Part of a small language model's weights.
Size: width 768, 12 heads of 64, MLP 6144 tanh GELU, 157M parameters.
Training: a variant of SOAP for these matrices, 1051M tokens.
Each number is 128 + 32 x the weight over its row's rms, rounded and kept within 0 to 255. Layers, rows and columns count from 0. Numbers have three digits each. The size before them is the row's rms in percent of the matrix's.

# up: layer 3 MLP up, 6144x768, rms 0.025, rows 5861-5913, columns 128-255
# down: layer 3 MLP down (transposed), 6144x768, rms 0.025, rows 5861-5912, columns 128-255
up5861 103:171076135136197090186187153173087128064155162121138087165118129141115112138142164151178141100132096077085147098078122144182141090115102115130132137087159136137115152093066187126110169095141078113107110082118128168116153095141158141121138098164153144068124101129111103112151064179092154152143114101135104136141087184100170146097099167192127148067178115112138189111117097143180162131141
down5861 090:178131060115109182122129086083171201133103133102115181073112122142178114196106167113111066185197156117126105134095133146056097129140128200080145131132074136108098112104115092133162110113112145178158165179169118144136144151101143141179107163102096105143126142165194176041062165117127140129111137135130172135125131083124075097166081093029144119164101133141121145097143154098081140168093
up5862 098:148095182135117120126139170089094130112138148112090145117105110133113101111140089120087114139143120117111160103173130197071159151122168139108164146225141177123106110083144109069109163198143163093216145237094106109111065129102109158091095123144066173120149101100127128080082073116160088108132124178094164150093134124157093137110142114101106067138144116133114142153169126089092102170099
down5862 098:153189044119117129131109110168095112095090088176187133088230122163112199148138182151141165183122182194094121168140139116131130106085133133102130116125119131137157142149088183153107104120122074119112145120120164123145112146115147130150143098125161159167082184125144091133133163211151194151112073109124112156139145129117119127088115145115109137120135131142129125147082139099082120105101
up5863 091:149125114116090111135206091169079089138127103126162095101128141160103144139108147077121097139134160165144196090076179114147108177130123137085195077108150110140135118148150170143106096135147122099079152166155113104136060135158076091208168069166131119131120124139198100122114115098074131156147093180131142081139137120093084072064137122149096171124130171121137143122108085138158103120067
down5863 102:125135201093069098175111124182122098165151119147098095092095094081086117141115108161155089182077092154104136084088147117210178145122115111166142121099180110116093153157141074188122105132144120120059166186136139084186165154165110154063113141128113092135096233178108102137124092133149091143128156134129161128095161172078151106079137132137141094134147104114157123118134085093174120179122
up5864 090:168099125127083140131136148127188096169123112152142135148186148115228143133103167093149125127216149096096137088123165104127109147130116105151155097105144092159107147115146136067136137157131130168116162133090120120171113126191133106137149223081097073124147159186151154121084096106067101124081122075125131163124111171167111174138142117108121102081194134117147096146162093114114087106080
down5864 092:076116163180146199139160109125086136101113101154145148158113105139053150139154157138066146121111121119156141134116149156132143074134141102126104162136133127066151111146105124106123063134134085083121114129202139112147141134069146108100086087139116163150095079108068128103206181187164144079118072149103119098144112113115124086112129160152155134115081117151153152144092101199125094102114
up5865 105:137183100127174113162145084161112097111142116151184124095155111124220069136139081137168085140155056168093132107155162124142159096136172196129117144110148090093183151143157184137170133162075174067068102078147164195172107051088197198103117131086109134134126110182090143097123201166133107117136068152136135137105141088180091120096121123087123138147164116156084108076115096164098144181147
down5865 088:121102170115088121096102158080118162137131136112107183196130145172093166099145139073112151114150155101141106172125149171138102117128091096155098126139108101137096099156093080124113172098162125111151171173087074057084101183162075088118139155194151152151134083142098107143114058117165153134076161155133129133128132139085136095113160117133102147126076119109178157186146147113132148093128
up5866 091:156139198138131103142167153147133081149136165146155112141143103087104101126168168078142126097141096133062156113083105124123171139128137097186111087116144163126120144092136124123135104109141116097123136166096144106087123087166106119125145131167178103123181127156121097175164013118136136128117068048090173121137149181127172203106059199152177107144042174044075118107080164121136160179108
down5866 099:132149108167109081205169168129076165139161125099182152159103128156140119122139134100152181155174171100075107140102143128160133173174136097155122165113112147178177094113134161169109131116140036167119084094139099104144135125080204109111148109182050098100088127084149098127149175202142128106141110155174121086094160134083140188058201128175154111101124177204068111111084105116076121057112
up5867 096:096145211127153114174152189138132141135133108083112136204082111155201127135233122112123165125177085166125127084104123179186135148135174131202147105105119115168105163154095147070179123130127161110086057119154115119087084159123128117145105125138165135183103163173138031140104106096147168140101078116122149081141109111131122145133126103097140162079117079173110099130110134108103080150172
down5867 103:175158086110171165100116160089121194094069083147167098127149104193142098145081129101095112130139085130143076128136160133172160158125169053126138125088147137154114095112187079128096091112171137092128106162129124171185141149103144078160167126127120118113132084132173144114114073131150091110131097167122139146197148191037187098155106167174113128133180139137168117114111152107090181148104
up5868 101:184103142177150124120117141173179138142170142135092112095103080128136126108082174171105124112133115178126140161141131162121143165170169124130175108101161136139085131167143141157158110160119097102120143137129131120119135050108200117176141099174178145173119124099085136103126066121171201092136145176133082109090141096136087188198141152119145115183143113141135107092171149157106147102103
down5868 097:139107126093173169155159121119147081180100120127134164201137209136113129089111164052175127144091152079129150131106158129106135065175102128185094180145083166145157188185134086067160127123150190160173117156089103114149130172137096135061074148072082172089109148176174117142132198074108157161148067097135153150192095134131123063115117111133112147102171145135109134107163123157131141151159
up5869 098:181121128144134117144116182096087108159160154156142146129059159078118084133171103121086121162120133163090107134116101072096176156114122138137135162098115089206082125115178108138181133107143144092137102171123131106065157138130112207169138154151071086154138124037052135096128135144176137151111113152122108095138124191079162117105113099159054149140169049153077115172113101065102113092165
down5869 108:097115121150168108112108178160088112149113120083091124154162136122133081190166123162116158161109135187129063094181155100132136147177145087128129108128154153118139130148110108067112137100150132133153163177080144157123107123136058177132126056107080115130065154116108100097141129124130104222156099060114140122080060067108113134156115108142137046157181103165180125187113115127108147120103
up5870 098:119125142110078149098134085121112172159172190073120161186091120136112066218150125066136161133148133122153120122089085102135165184123120198141130169085096147155081134153133114126156116148151139033101104116147138125120172153151109140083097123094132129116125110122169010192135039102068163083123156115152145122141086115127164116143139194131162110125097115117112148098132135107179090148157
down5870 106:120209110186125158088132179154159033084158128185099111055160139079151206142118165131086159111123105137121118128139156125155177085091144091213148114130138166058106124134124175095095108106130123145118162115157121170161140162141141198150162060112135133157155114126089136130126135158145128136103122091062123078121128126120081139230165138098110131134107131102082108094119135140141168084120
up5871 097:127123125112167180148133119137041100093207123098140151090176156174115086132164102123129126170099116160147115189120089149094139154214141165183077122196162102137045092143105149123137099142133138112167103119068168126101187118160091140043125161127136127149151096175153132142174074179128120202155135096153157132112109072138170170147094155159160129161187201130091097111149156097088110129153
down5871 099:090144138153136120130126147136174165189101139138146105198097124090134111148172105164092157125113135143135123101203088102080149109084233155083121090121121127116118111113154164135137123147182141122124085133155142112120189141146134111098105121098142088120122169109051095091108222135089125102059090116085107125122119182133089080089103099105132078056121088164162162124139148126175105138125
up5872 115:137168149109091085123120105173137112149130172158128160071110064088167156128132200114102113157180105098104145136117132107097088165107088124113144121160150124050178115144119103065133133128163133134161140081172113122049040173113073128117138144107150134137115114143109182118148151143071168099096145118106190145079127116121191099152144116081107112117188165174108038129123088109124133127110
down5872 089:090149149170167137144134116063125106131148067095136081164172144140098131119150032128171148092054137142144122157143156123148190072123167118149088139072120157174101111132126151189121166111111133088115153183063097157216186090132163164153135126145119111098134125114153076134119079087148130141151155128152058103161102151153085162112118158177118136157102077070150208066130171146111081082166
up5873 094:132186176168154114114143106151132156076135111074107126184201147123107098178129142137127108130159111151124155099149151139123081122152088120141108102152149131129120150182142086128146139118170099114179096139177083086110070146088094192116122158148116182179182136122108147170097162177110143104105113070139139173152122184151121072144113164174094073155109115160160147142154178137176118093142
down5873 103:155186070119105151122150088087107104099089108122149176098139162152127156136104125101126077137104183141055165140102133095150083123088131174151134133147084112120165146120127102150158146123172145038098121153141155132086127096141083093144119129081133140127151113062101143070190146123122066123139140134117119111126142100118093098112149165104167143151103111129130148131123168100046198125117
up5874 098:131174146100179121154141148180126124177109125086079163123122104140127134147099113131121113100139103143169102098109107184122134085095137120079126100142171115122089137120182158097105230119112123127114125089148114133058157123127186098163132152132143107096111147142149148096117143132125085121113158128082132129129100154176146071084155080104125083139073160082159118096065102115144158126072
down5874 097:103059130131140108119161053067122150084107200108179099111145101131085107110147139085126135212125141145088091125138150080172120131154154132159145103088116112140118177109087148177145115142175111149146129129082145091179158125087119127071171101141085089148112145141106114080102137115101104116077144131144066132172181077121128143145157104132128172089210091112163099175164120121119155145169
up5875 088:091098116161143129161099138132132111094141137128130113191127095124104180106117142086126176148143106155120147179077178118133123131122166131158095098099096141118125087069159130154131116127143068127165099082110068120159107124128091145143125084116089167101157130189148143131133120119141079071197083077110109106111061138152178162154093151035102086122145171159162143124202187152107150085140
down5875 104:160097160090127127135144145075153168120107127161111098156149113154101123151146222113080070114130145083084118103112106138110163113138152098141165090122142142147105122102103220094090130189106113116189133125091080090074159127098132141107129091123089127159123083114094098124094139113113077152151148123101126145184184127157105111163108133128159124110099062169100097092041142142127067165185
up5876 090:119165122106105102150186104083083124157108149112144187136178109071158096167151178133153141147148096151124172076161093131144136123111119097116119139176171222100110094100140185080138142113079131119103058123192097168174160188144118114168162081082146185050132129138138125116122102114127215168118110129191100084103080169084161129149115197086152144156087174149135187113092124135182201087162
down5876 102:113125138095148155155122161103169138074159103117168103123069180113120105126115116139158158105079111048088139136133092145178123071113107103202062172152103127177156140123152107110189099114108116116129145142128114083138111166185162176191137123103099074117109119120108155141127167154132119092111187123116098104152094056176087143118075141150107155121122111153115085153129161152118179119145
up5877 106:186146170138105169104121161049167112145137174120108150137096069126127143113124128119118160119171143167189089114220108057122125148138159109140117151156117063129091121156108115116120129112197077070107131155127140170128152131132175064160122104129088130099108154169147159167144152093101068131127065144168148135136127172150133148146091143110083189089162111114106173068117144113070110102117
down5877 090:090099111147117093127127067196120151097140091164165079127117180131112119106157152123105150132117054088106153113086132203126178095125087169108114121075125120128129160077177132137123117172087138121201103092119135119156119151108099147085081160155136107137118158055128106138100148152140202153164170094100109118129135107125112107119136130157195103189091126105173099159179181153211165142113
up5878 091:149137135097124084101161077123102116171100151132106108135195091159182120123224119157131118109155099185152143124143116142108137174152099166198109106142193124039159140148132157118118150120123134083131146104113157088123128132111184099119145131095112145154170178150137123118168131064097110151114121047137132100133067141078138162147173133137137130136103183094081146111112167106162132137099
down5878 096:108156122141116136151137170213144091170135123118149101130139078098087115124117114129153155075098132142128112151142161118089114132111047100124119153173083087169111179162093109195165128091086126153084178115108134156145190122132162163111177151169182127124132053207104159156154116165151155118132096182129150098162135154143134102122073232173135140117179119093082172095145151119159092146137
up5879 112:100130101104110110164102124172118172077153132136137169175069058123148168185122145141099108171110079148150083112179086108130129090177168175103132162153134152182126167098147070089166192145106124167091151167159152104129125099129120098097134156198075128114107121124154115044134114140121079184143130095138052174146130168095125116168110080084077144152131130120152111126148154131153131163104
down5879 105:142139162128212144123157117114093123087097084073160039153121196100172100098129126137118093116165144112120116089113135149149098146122087050140082086044080130139136113138149140105091081124133144143131151072099151128178061125123101125225131097121150147111108130178094138152123177115099068151176165147145215142123085128162153058105133104162183121151152125143100138143080097134122079144188
up5880 095:092100084127129123118090133145128097129053162161128108153099123140111116149142139112100108102087064124148095056104159142141040081140147088168125100188182163094129117130105164129081109079180125136141121190200147137123162146147140141157174142100163090157180068155119170137191125116106123091194111129102152139156131106125045082125129167114150108182167124133095108097105134104097184145096
down5880 105:150138164130091137115067137128067112083152138122142117083114163089044100140099140140188103136149186145085101153165156122157125163144119074097176049144200100161133081129147140101090054150091101118119148102132098163132095131065109163122063107121176116115116159170169158137078126166119099131150113191060131091114150119135145187159132141113111094085176119169077113146140185138127201096093
up5881 092:116150087157157136166107078138148079147134107110171142152053119156154118128129122086129078090150174151113125130058146111102175126094148117091127154152112149114146115144139107125149172147068094121162120146109174166140096156097193149130103079172149103122106111133141163074113116155104175064106181143163142164108113207117077180178110133099150174110121114176077173109160120119105114096128
down5881 096:197108134095125160078098132188117161113187137071141078153094093159062175117105143086167201086090131143172122051167175134163065133129157145168132139115121062162075102143060114165140124047155114073091127101154112124128145126142121086148121151181119159125155137142129119127171134144142161118165098164130136182161124100106177120038134176131061078123185094124132106134132151202110127145170
up5882 083:084122117150166117118140125095094114129097119133102138107157150098169105111134183079149103107178108092131181152113122122078158122086079107134111143146124177080155127125090150101152140108157080155078101118157113172124120157126091154151111130118178141127178161108153099125090122147119119093157106136119156071115132129140114122102126110061119141086143145169108080185104138134110184115121
down5882 101:146073108114156136153142124108165114083145148130121074165087111141102089145132147145093150106163139091125194180141132161101175144129109073100159136139167085153125161191129115113101118126157106143140154119152150127190074123107126149180140092160134152120117119116120048128142068181099119097135124149169112104154145127136086131161108139141126110202122088096126093114099072129143089128122
up5883 102:121134116142105167133144093125122157119189134108083123128156120186169096124112144178116147090083150142135171141124152139204126172098177115120152156160118147101180099121146136109122170123139128128079138114058151107135136082103165110133128089152123166123186084121023094109135089126135209134189088109150125107172121126159067150154153144096133109128134077115117176168167148160119100116202
down5883 102:157101203129130100081153179200083046134146111175114189160067082175094176140139086110086137037181151169096085110128121065104186120146138097148156123150096131104089146103111154099102100133114116122129097116101134129126115123121185152168134133178143107128149120158141149161157134152079153126139136148142079204168093153137160054086126103085051129168102153138074133085115107113147125144166
up5884 096:119147094142158112088140095090083172138087145156082167160190174166158098075115082124150105158183125151153108122081186200105091106158135209127098074154082225178061161057148163117094125109084138128121138069114131119083134136107111120162137129116134099111091117129072088099098140091132144117113108084116119074120137126166140134061121104095137122069198135115151162148196141113097102116124
down5884 109:163085070157121154192132058149099119147111049114110128063133125108140143112132129174126121132131128201108134184158099141111096147147178155136154130129147121163144152091173124129138135136121060181132147108144142119099082178161078166167145087165129153109146123176131082163091131072065120073101113083108152115157135138139076085120102141120115128142129139139090082189120090143097184115119
up5885 101:077139096127145105126128146106138115133160145094120127121131095123132104136111149132132122151201096125160122098113127145148124130142194121111141128089120121179115159126092154129172083140171155088190111078152162110193182131142122093106074137139108158135132119145090128132123115097117183145155168087077136095131067150153094100179161099136154118085175094142098106116138121059125183157171
down5885 109:102171160164104165127121156194156152151167143077075059162147111090118131097124127107143121125098103161137120096090154128161183182097103112133150092156099081157141138110090114077105112059116101142202066122162165143168115136115120101149104068094143123162145148126124124154160122141106203148141169103147102129127095147127166139079137129134138150140115087104129096075180162081136132084133
up5886 101:140115104140096167153154088061168160106156120142107176168083143133129130097130085093160175162113121119065113160118143163155216110156150181155139154138092097082103199156152129074102148117177097206132135129137104124165104069125140115127116143135120138190137130117138110181151134136184192155115049118157106141099159135157118116164145076089172171100193181122097129136155146160149099134163
down5886 098:111101073150182107097127163189166109121128193095139146118149076157127137177125160166151086085148167087149133086111104087105102092067164139103110072081127164190145094136132122103167112179116107103123133106105174139126127130131137117114053140144109167075170170095099124128118116102119092108075145054123140119099075134126144201179151179186122102130105118107127154142130093132119163095114
up5887 092:110160082113155070059116147093144114152073126097166168066123140141132152139082144119146147115135117153132152098139137077151189165090101100131148088095105168110054094094104108163178157084117115150146127146129129097166099088167151144120148116163132072104169152070120137147107145149154124083093088124153132100106108155100066194138143103094124186177024083146050146131132126217118142136162
down5887 096:143082131141061180119117119150092121101144085155151101120173142138140092102167130124111106127117158091089120163100118197115111116123169152129120123136154064089215178111140148058116112179150107090121115139084144136126172168105157144154084139157149118160154158150128136098155152123106137174210169123080116144203175152170098115087068110118125112133200135069176149169102150061067134082131
up5888 100:129121098143133138118142111179126131113146124144155141178156145076139140045135134106150134109082172156085105148120127084137083120119046160086094101130154063101127136124160106114178188154135078078128164121130166094077151061154106154148105079149139101124113114072085114182140155156133156105116114128134167145109153168168083125188041154131138099080172134139146140113054179101129130129134
down5888 090:118113144132115139116091134088125102149072119137148095099105081186120103138124142157102143164112099086161155123097125145130173138141230090145136157136131175171151133095096107129113048117096119126178114140130118149134106202117187103077140158144156135129118125146172128063156104132132099137090172118101074097101117162060186151127153073108146131128095140120115099131118069141123147158125
up5889 096:170099134167094091129139102156133089164143124123100112120145137137127120137067171182126139119127130168141165084092096124186163148138146109084114136095136121141156124127115098119116109125108112131132105144122209135103132167052112131089116140187111089126146136171076123141119109086165130137076128121144173171148148144145128116083125121118088145133187180084112132186150140112205078158111
down5889 099:116140124088142116167117147139099169086118131106112145127101180125165161149143140048141078134093071119168170187168133134083164135077170157148116146143176131168163227125093149103091110100154088166147182159139185145131139123132093115113137182099148133146154163134086116092145139122077128148120106132123120104116134131144185113115182160187121194076098097154093102092142137084107119133112
up5890 100:071105129132088097167134111133113111144163130040050104137131111163143124112155113115118113126107121134156161090149140137092111139195154132113162058172160087131094091175158086149098136133112168058139112183143076154127177181133110134162122169148108143123083093091115071093125150152130105168134137113145135146162119195137133168145141087120148166088089104144159152138080097158064118209099
down5890 100:109110143126092172096091156160077113142112089146181212121082154103087108109099145183170179149078113087105160144140149218129113149095109102129061117084160122129096171101121153107167134108189147129148075115091140104130143119143071134183147128068107140142171159090138127132159126122177106103155076114145120053142097072113151161167166125093145140185127120142114059165085153071131134094145
up5891 106:149138121106152094161134175171088064139099092118066106130154086111172171117085159129108150161070148104117099098146102137101124141124147163064139101170168093095124091155102130135120123135117122102125153165144129140107143125068135138111117105137171182093168123110073168175174140115126154143155110132085112172103151103089113125210134144131153154116110110052134082096115089094168137083130
down5891 100:148120112106059165120158103099163161057155159131194127115123168147127113159187115126184107061181070134106176120083126093165109092152140103185073182098134205149134187123191135127148148141162148134160173105155119168150104121148106108161181118183119068159125107156147144085123134122133097135124127147145080099121113130183144100082156104116106158150153122147152135116118168146085133180131
up5892 097:138153112215139108130107117084158164135108111100180170113168127181149129121162111107126162129061157140098138097143107168119143120085084127099144118131192100136113048151083167090111105157151133118103100130114145139145112137075115149147148135144102145107155147086099114170110120136060138110113164111154178117127119126056090140118133131108127137051089119101103127143132079184108128115098
down5892 105:131081131063106101072118152152101139027129114134077120073132139162150156107112143133067087142102129069119156118060105159091076126147096149166066084086032134152143223128123154185158136138092103098190131162109150162121149171119172103139122162100124117207165151131139146112108124121185154112149113177098099164111118093094121148153125095165097170126110096156148119097136065094118080211130
up5893 108:080175144133080114120134137124149165147117144090184133191172143122191165155104065167146147178145133149171076095147095162061156121074129141117136122151130157118160107137114114146170152090103118166125170128149156195140070123145154223076120172132098138118141134105143122186122112103112167167100146149111122132106131142070152138151088111121141160109125103082128125175097094157157127144077
down5893 098:121127150122141158140118137158176082132102097130079078124159141133072104086117184107102115107150147045079151131104166102169130093151090075070099145111146137082095078139167132126153165156144187177121102138119149050134198151135139093165114095157102085132136177098128125063107150124129109081161141163161086157192184145158123128138130141150103064133128135130094157055144128145110048150147
up5894 098:138111079104102115138126057147098140138107122123150141113131125135176135131071186095140166056106072175106180121132144147127134164105127128176043073082129146140098103150091117138137139133136103175120155121096167152100119117208136097168097183108130152100115103106166186161117122110162062149160101153158042087056086110168167152118177128115123140095101108147114153115111104100068180101162
down5894 104:084077149174150148154125136095140138109160105132157088040141103059108112154165163087069131141124114115174103137129169154165159115143142096147135140164068176104088101093176099127141095136147134108148101102145162102141122147111101134144091131130123086166135129180144090160130188145182119056092134176183116149171166140124137156134133139129196086132157097171111124190092107099117076213173
up5895 095:147130100105165101142123106065172161171125133149110165095126165133092116093107145088090108141067120118203175075156172110119092074092177159160139070109127137107134115113144098148122052127147134193097065131107161101145157178113123030090169154106083098106141113150125138157078098069157137144138112155128081113084143135192138138111156152067086109101097082136134149155139144167172142055106
down5895 099:114140184096129128093165120086069128092100120102140181141088103181179139132127140150169089119172156094120117192150084195042149087133162143107173117160095150085143108124114130134126162096147102128091154135178099175071116143164147103139110158139145182116123112086145159135105138160082135123127081108126145144107159045113173135146135055098131151140174093145128121191074100128102147151147
up5896 100:084102105176087101111123082156115154148115113201143059117076103086160146116118105167165138137092095165121102110124134148165172074125092131153122160168118177137121120172098135176150080115178090178173093080148139191132141119100160121153087121124152153125108169130122173102160134116163132082142165120144116117132121134098114158147096158093106144110114098079154125125098074037093132174081
down5896 107:155179140128132117129117134167139126122127141119118098065144146127128155128078112069157062159221167083134103074130143124123072143104102130204138106103102138142160174126091069140140150110159135120123141141132185138137146143147165141156174113177133139055137148139138162156131146105198149133178086121102170136097079097095121106109093125163096104122116129224085106131146162129125133077117
up5897 109:130114121108175125182109122191085118166178138130142139162096126078127120140076109103112169107163132154051080161114129169116158118137141106130174130162085139154057107103107113093106067105111128112193117129133096129115152073119097094100160093204114115153194068148100145090110145130119159167131103095113153089197152102071169111088166140096174141146097121109121090128098172149104169131132
down5897 095:147113085181079121105177095094136149114129146105106120109187161158113150114209122163125138141121124114168159108114136115165136198079133154096096111113169094066180205117136168135140193146145102195153092126129136141192088182157130220198136153058155139112088149132164081161089120150135082106131170148167118169093154073187094104154115130187068117185124147128147196130132067133133122105103
up5898 099:099107166156106133085185187137169113170046129162113172120109172091131201142135154173185062145136098101090111125083075111175167175158212174123155174092122158144099104112236147098090072161141116076160174051128101095158105086128157090131168120130134148131101098118122104074133124172164140198090141122096130083121111116135100116113215128106168152118083148143124096107085092183080151081133
down5898 101:116129135121121139189098118143148127127139123141075110140154102117123081085125106078127163173110178166150136189114150138141164100077077146095180106154153089151136149100107086150157207088083049162120152147104128139070155192190103178103133119122140172066150109133129120145131124161085126129105164136149176067114134130164125102163159147162139139118127123092141183185111139130119096079144
up5899 100:104079117106138119116172165146122108172155079118064108163142097066096184151138104079129122119131145067107105169185106120146091080180148106089149116109138076127107109072146105132082110116162067156176152084123126154094164085143137142128110119125142079102130157163123174158107151186101111132158091151106219134055108120133080149134140132168156126100137201126142095101098160128140186134115
down5899 095:124172178101100139110098128119138098152128204115146147123142116169123059112140198141134132083114121198187144133081154176101147219083131162179117123146107136085131113157158150112139162110085131123096091115138107085169138180101102109136072117096109169144156107111136079043168138094164170161133161139160020122163126136128189109121110096115121118152091097161113159143142074184100089110155
up5900 097:143091135140109059091086124197143091102119122098145155157105132161154135127086152042094157144121076130126110116086153115100108155145045179154165096149136139126076108080103156101158147173118147149119096111117158114115186159134128131133079118090126124151085123127046077131053129091127107159122033173089111139105128160181127098170137167153121101137221137141175159120145144159134098098161
down5900 105:137172124183201177136105074110109100105122123147126110112161096090157062090188161172133117144125119114141152176137129146220128182133163141119095133125143169150128154135149137115128037121131164086126184122172106157113141131149104137129121145136123082146172124096142193133194103137128144126135082100141129101088119127114145117152074169108110127128133109131169124149113146115150160123114
up5901 100:109153127101139141160103107110178106148199161107147140153186133155090064098113110188160092138112120160195138049141135108160131175100130079130136093116155123106157138157162194170141134205101099157131205129110135148150134091111155123120152137177080075127091136134107193121126161067176121110117181157116129207137137122118167175119172111149068161092147146140178149120111147171091124092086
down5901 095:109103103130119120142144179163147141101084134135142093068137071059153143145155129050103133107151121120080162172152145167145128109140089162093155167178075149130163134093085078130109145094095196095137105141141112137135154119107167121133091157094140176144164135146168082091166106228105132146125058122112151055190105127121125035146136176092174145094136121108151107165176084108202159155126
up5902 094:187130108103117103145129126175141094093087181145082125145148099157159139133135090112096132120128165057102111068111135133136166128152134149119163123114127134143109143077137169121129153139081107130092147048166136108126127118141108188133079181164110092125161139127145126109081163112106184107142077116093147100144131064195148191092082094150105167112224129119125170138167116089154124138116
down5902 104:135109110154103140118124140108168116101091147212095109141106180128055124164095147120091141127096111144146155138103126176118114149127182133076132152126090075083135152171068143101142112101168131154151120138112123145171100146095105121101143103132094160107065176096164102126126147095112115130146147152154167137181178133080092114149081090103133052152088152104182189159082084146098117094100
up5903 112:103114141146148129111137195110214134152100167176149157174143126128088091120127148114123099146099144108082112154147112138145094141106160136100133129135131184196151161114124112132066183134123156097105139154132139191126134110168141108107111117169114114126109112116098119136127171155109120137139134103104141129115144082139137096128176162141144127108212138133145169139097039135156156170127
down5903 091:150148107130112101129089082119042134095135065090153113104092111080179152134100142151076085154105094113093095121110140105093125119133107093163133091136113061093098134136146134106192105160155106135145050106159145100101146159092132142182151136062162128139140121130150120126116075091131095123154179187123146134164161180092075167086102100152120093190070093161101114105134164115113128073132
up5904 102:148187112133120175133146089115060176159089150090134164143171150107114132197140152105160115119080122134179095124112089133167158100091153165146114130155192118137105160097153108117121123122119132132149104084169148158099162044124103160124120165112151134116131117177138038133156129076151133113193155104168114116103118123173108145155108101144137125074141100152177133179135081115112176111124
down5904 099:108085149100099056122128160153102187157120096122094107106141104131131122109119125151103137162116149139162150111145100144125158094145117120180110132137123168090070169140131099155103145082128104060114165173128117083115097132188117157160109095084149095125120113044070172130098106106095152116066137138078151102148166113157147132094129107108124143164094165126133130122085115133130081137124
up5905 106:187152105172076141118107106157093129065151159123159130148172127161171121128108170139085059141067133160121192120193128135094098132138206103108116104148133146098094113184111118129157104102153154165168076134102131163164131104126099162101163129119113165194166119122091146093142136105075111146133156125097118056163157082114147139084197137070126152133100118154047163169151170111072111126171
down5905 099:099173127095161098135095129075174102101089120155117104142096119112078167172199072098118187151199088130123069131086149109081139149143138112105155120146111133170113120120139138149057123146126116147125159120159110087103113137138196114131127179136122072091101145165118101134144141152164188114109160103115182232102135156152160186159068101162132175095166105129205166108118122135102175122083
up5906 093:091148097126071096143122091087141099166128147181180105111141119088126124145147124101134108102167144171161114112093122179142105128137101149140149141179141143203105141162179186154158109077155089060118131081190153038140085135074105164122107118121112093127076149148105110059130146111138117200085176127142070190126082194158100138106144108185169137164084120138179097161099050154101134133132
down5906 104:100124050099086106098117115177129146082024082073107170191145079148080128146133101086161178100109114117115141221073179190124092144163098071113122170106127112100067120097126112148130169061129086173081154069173153121074128120143141150137115104111154150143131202140155126144141145159085127096135147091123138134140134135173090139149161107169164160103145192131143153123200174131198072142128
up5907 094:118124128155127107101077169153145135103148104160119140115093177125101135141188080129136164168138161133124123140096108124129159147147130180200140151092200114148167101112139120137085128142162123126116174177122153096161082115116146096140086123146088143094132098116117140076087153143177133134146171107151115066145119147109164088103123140121138108173167123155129062110050151188112087154129
down5907 105:139156130133170159170121125129122098116146105156081092183146110119116150115190139057066135134133140151144100149092109139133198147136205124162105129194095078087161158127129117079106163051097120046132181093148057115147142145122109094122101103152152131121133117130117112138131199116110098134121143162116164077104109192114094119107187164139159210142173180156143145148075148169130130118118
up5908 095:067145108166113088131101144209144154099123134169174081143155060126131045120104124157063069109098169114112095090121196114154134126203112134136099129163097074176162106119176093128125086120164184166147210147180034137121109119105192099121111151118160099086141109147099117116089163107164147203070151131138154132096114094137128136091137121107106124115135086138087075166115138119149104151151
down5908 110:077063117146109099079129145092120102127149123120111059090164150135073155199178097156061156089077117064184147176137059141087142137119114168127104110097141110105067108091143151132149119152062104042136134168166186165135085139088179154158152111134078124133148085119145170138142113153095095183167118098098169115116122070148138124137139131110152080103099111103092145119108142123070094107135
up5909 115:076154171194161121129152066145195132111131142119085116134155088200106138148102128127100116145075122051134150112119182135093155133071162150113075139104070147084159163138138109135165128092176165070081148095147077137084136086176107144093055080116128152129138143152109106127083154160137163164133129115059142152113117143143112123157121108142154105087147057099132140115136115124175097136184
down5909 092:182119145091108147126098188069064132138113142155186154103110155048149078136120119132137146107147108174117121124147064118162160140174093114180101125161178097172118107068148131126103121145123103158146132148127165171185100125077142056162191170107149129118076129133134152124176097140145072092115106112160094108139166106088105155087124174129091126189162201127155165130129104188096162171103
up5910 105:106127173072139129147098130121155112106129170146164100148119162138165192164144123075104095058149103131105110078191091193199160112061187152061143137164084109079114136108114099115149086108147157101137134116091102145217072165131117104141088139157154085152167134177160171180131095158188082118146115119169085194181157048151172211145132077162091122108120113129070156168107099111095104136156
down5910 101:170157084178144178132115111119090129115142099125131155112118123126161094116102180219142148173079180087148167159078201058067111126107059084199140174059164113130112136174168134159108107099112087108181129154178187075083152122110149210164103076084065169171140131151113126063146129133083117166155086098132139105075127165169138088114131128080138125160071086131195086106142124121160117079095
up5911 088:139151175152196113100165150115147128153103109079140131141171151121059144108140120149102143097166123152144108113115094073128116154146055156132051083135136122068134162099140173136121216149088114106155118087138070150108146117108176146114094103133058144085133160152133116151075151153156165122162121144107151140137173141117139160094167184144105186163202127177116148107171144141114092218140
down5911 102:130092126114198121150112121123110161093131109076154087136079083134064150115143103139098096122113166107080104092119114088092132126180130111152134095146128156160125110092151137140085087203124113140147151126094125128129133178149120131125161155127096137149152117136176141141095194182110085150115143078137146137147142026140153119151096144165063073149076179115161171155161143148081095122076
up5912 109:106114100129133107159126082110099146131113142125061087156164085130092137178135096144114110173121083105095090119139146169109164150130169179130198097118192137100143127096136103163130101141136130096124117113182142114160109144151066109071116098154115175154162125153221132152120135185133076149106110088209163113137194187103112129125137107150133205113127155110197144096091108126133186129108
down5912 092:134141164141179145150140138108167115100108135150201127099091158150087057120091163119187159108076184140124143124146099102165077164116111135135107128101108133137146112096134142143136115089095128138123163148127120168121124112090178157204137147087133128115113162162070131091105103112136118085118135168055102087128095122152118093122103169100142111131133125121100121115096136131162120132157
up5913 103:153124180177114172104151083141112135131114166133099151113146106115137097113133133066117092148157095121100101120133102093149123158131176112106055165127119051069187092058094131120071190148130134125077187162129114123094127121146139110150131136113138147135092129080103193075172153118129111158126178144184135085123108167126174089101115115187081141155141060089170093083079117096090098162140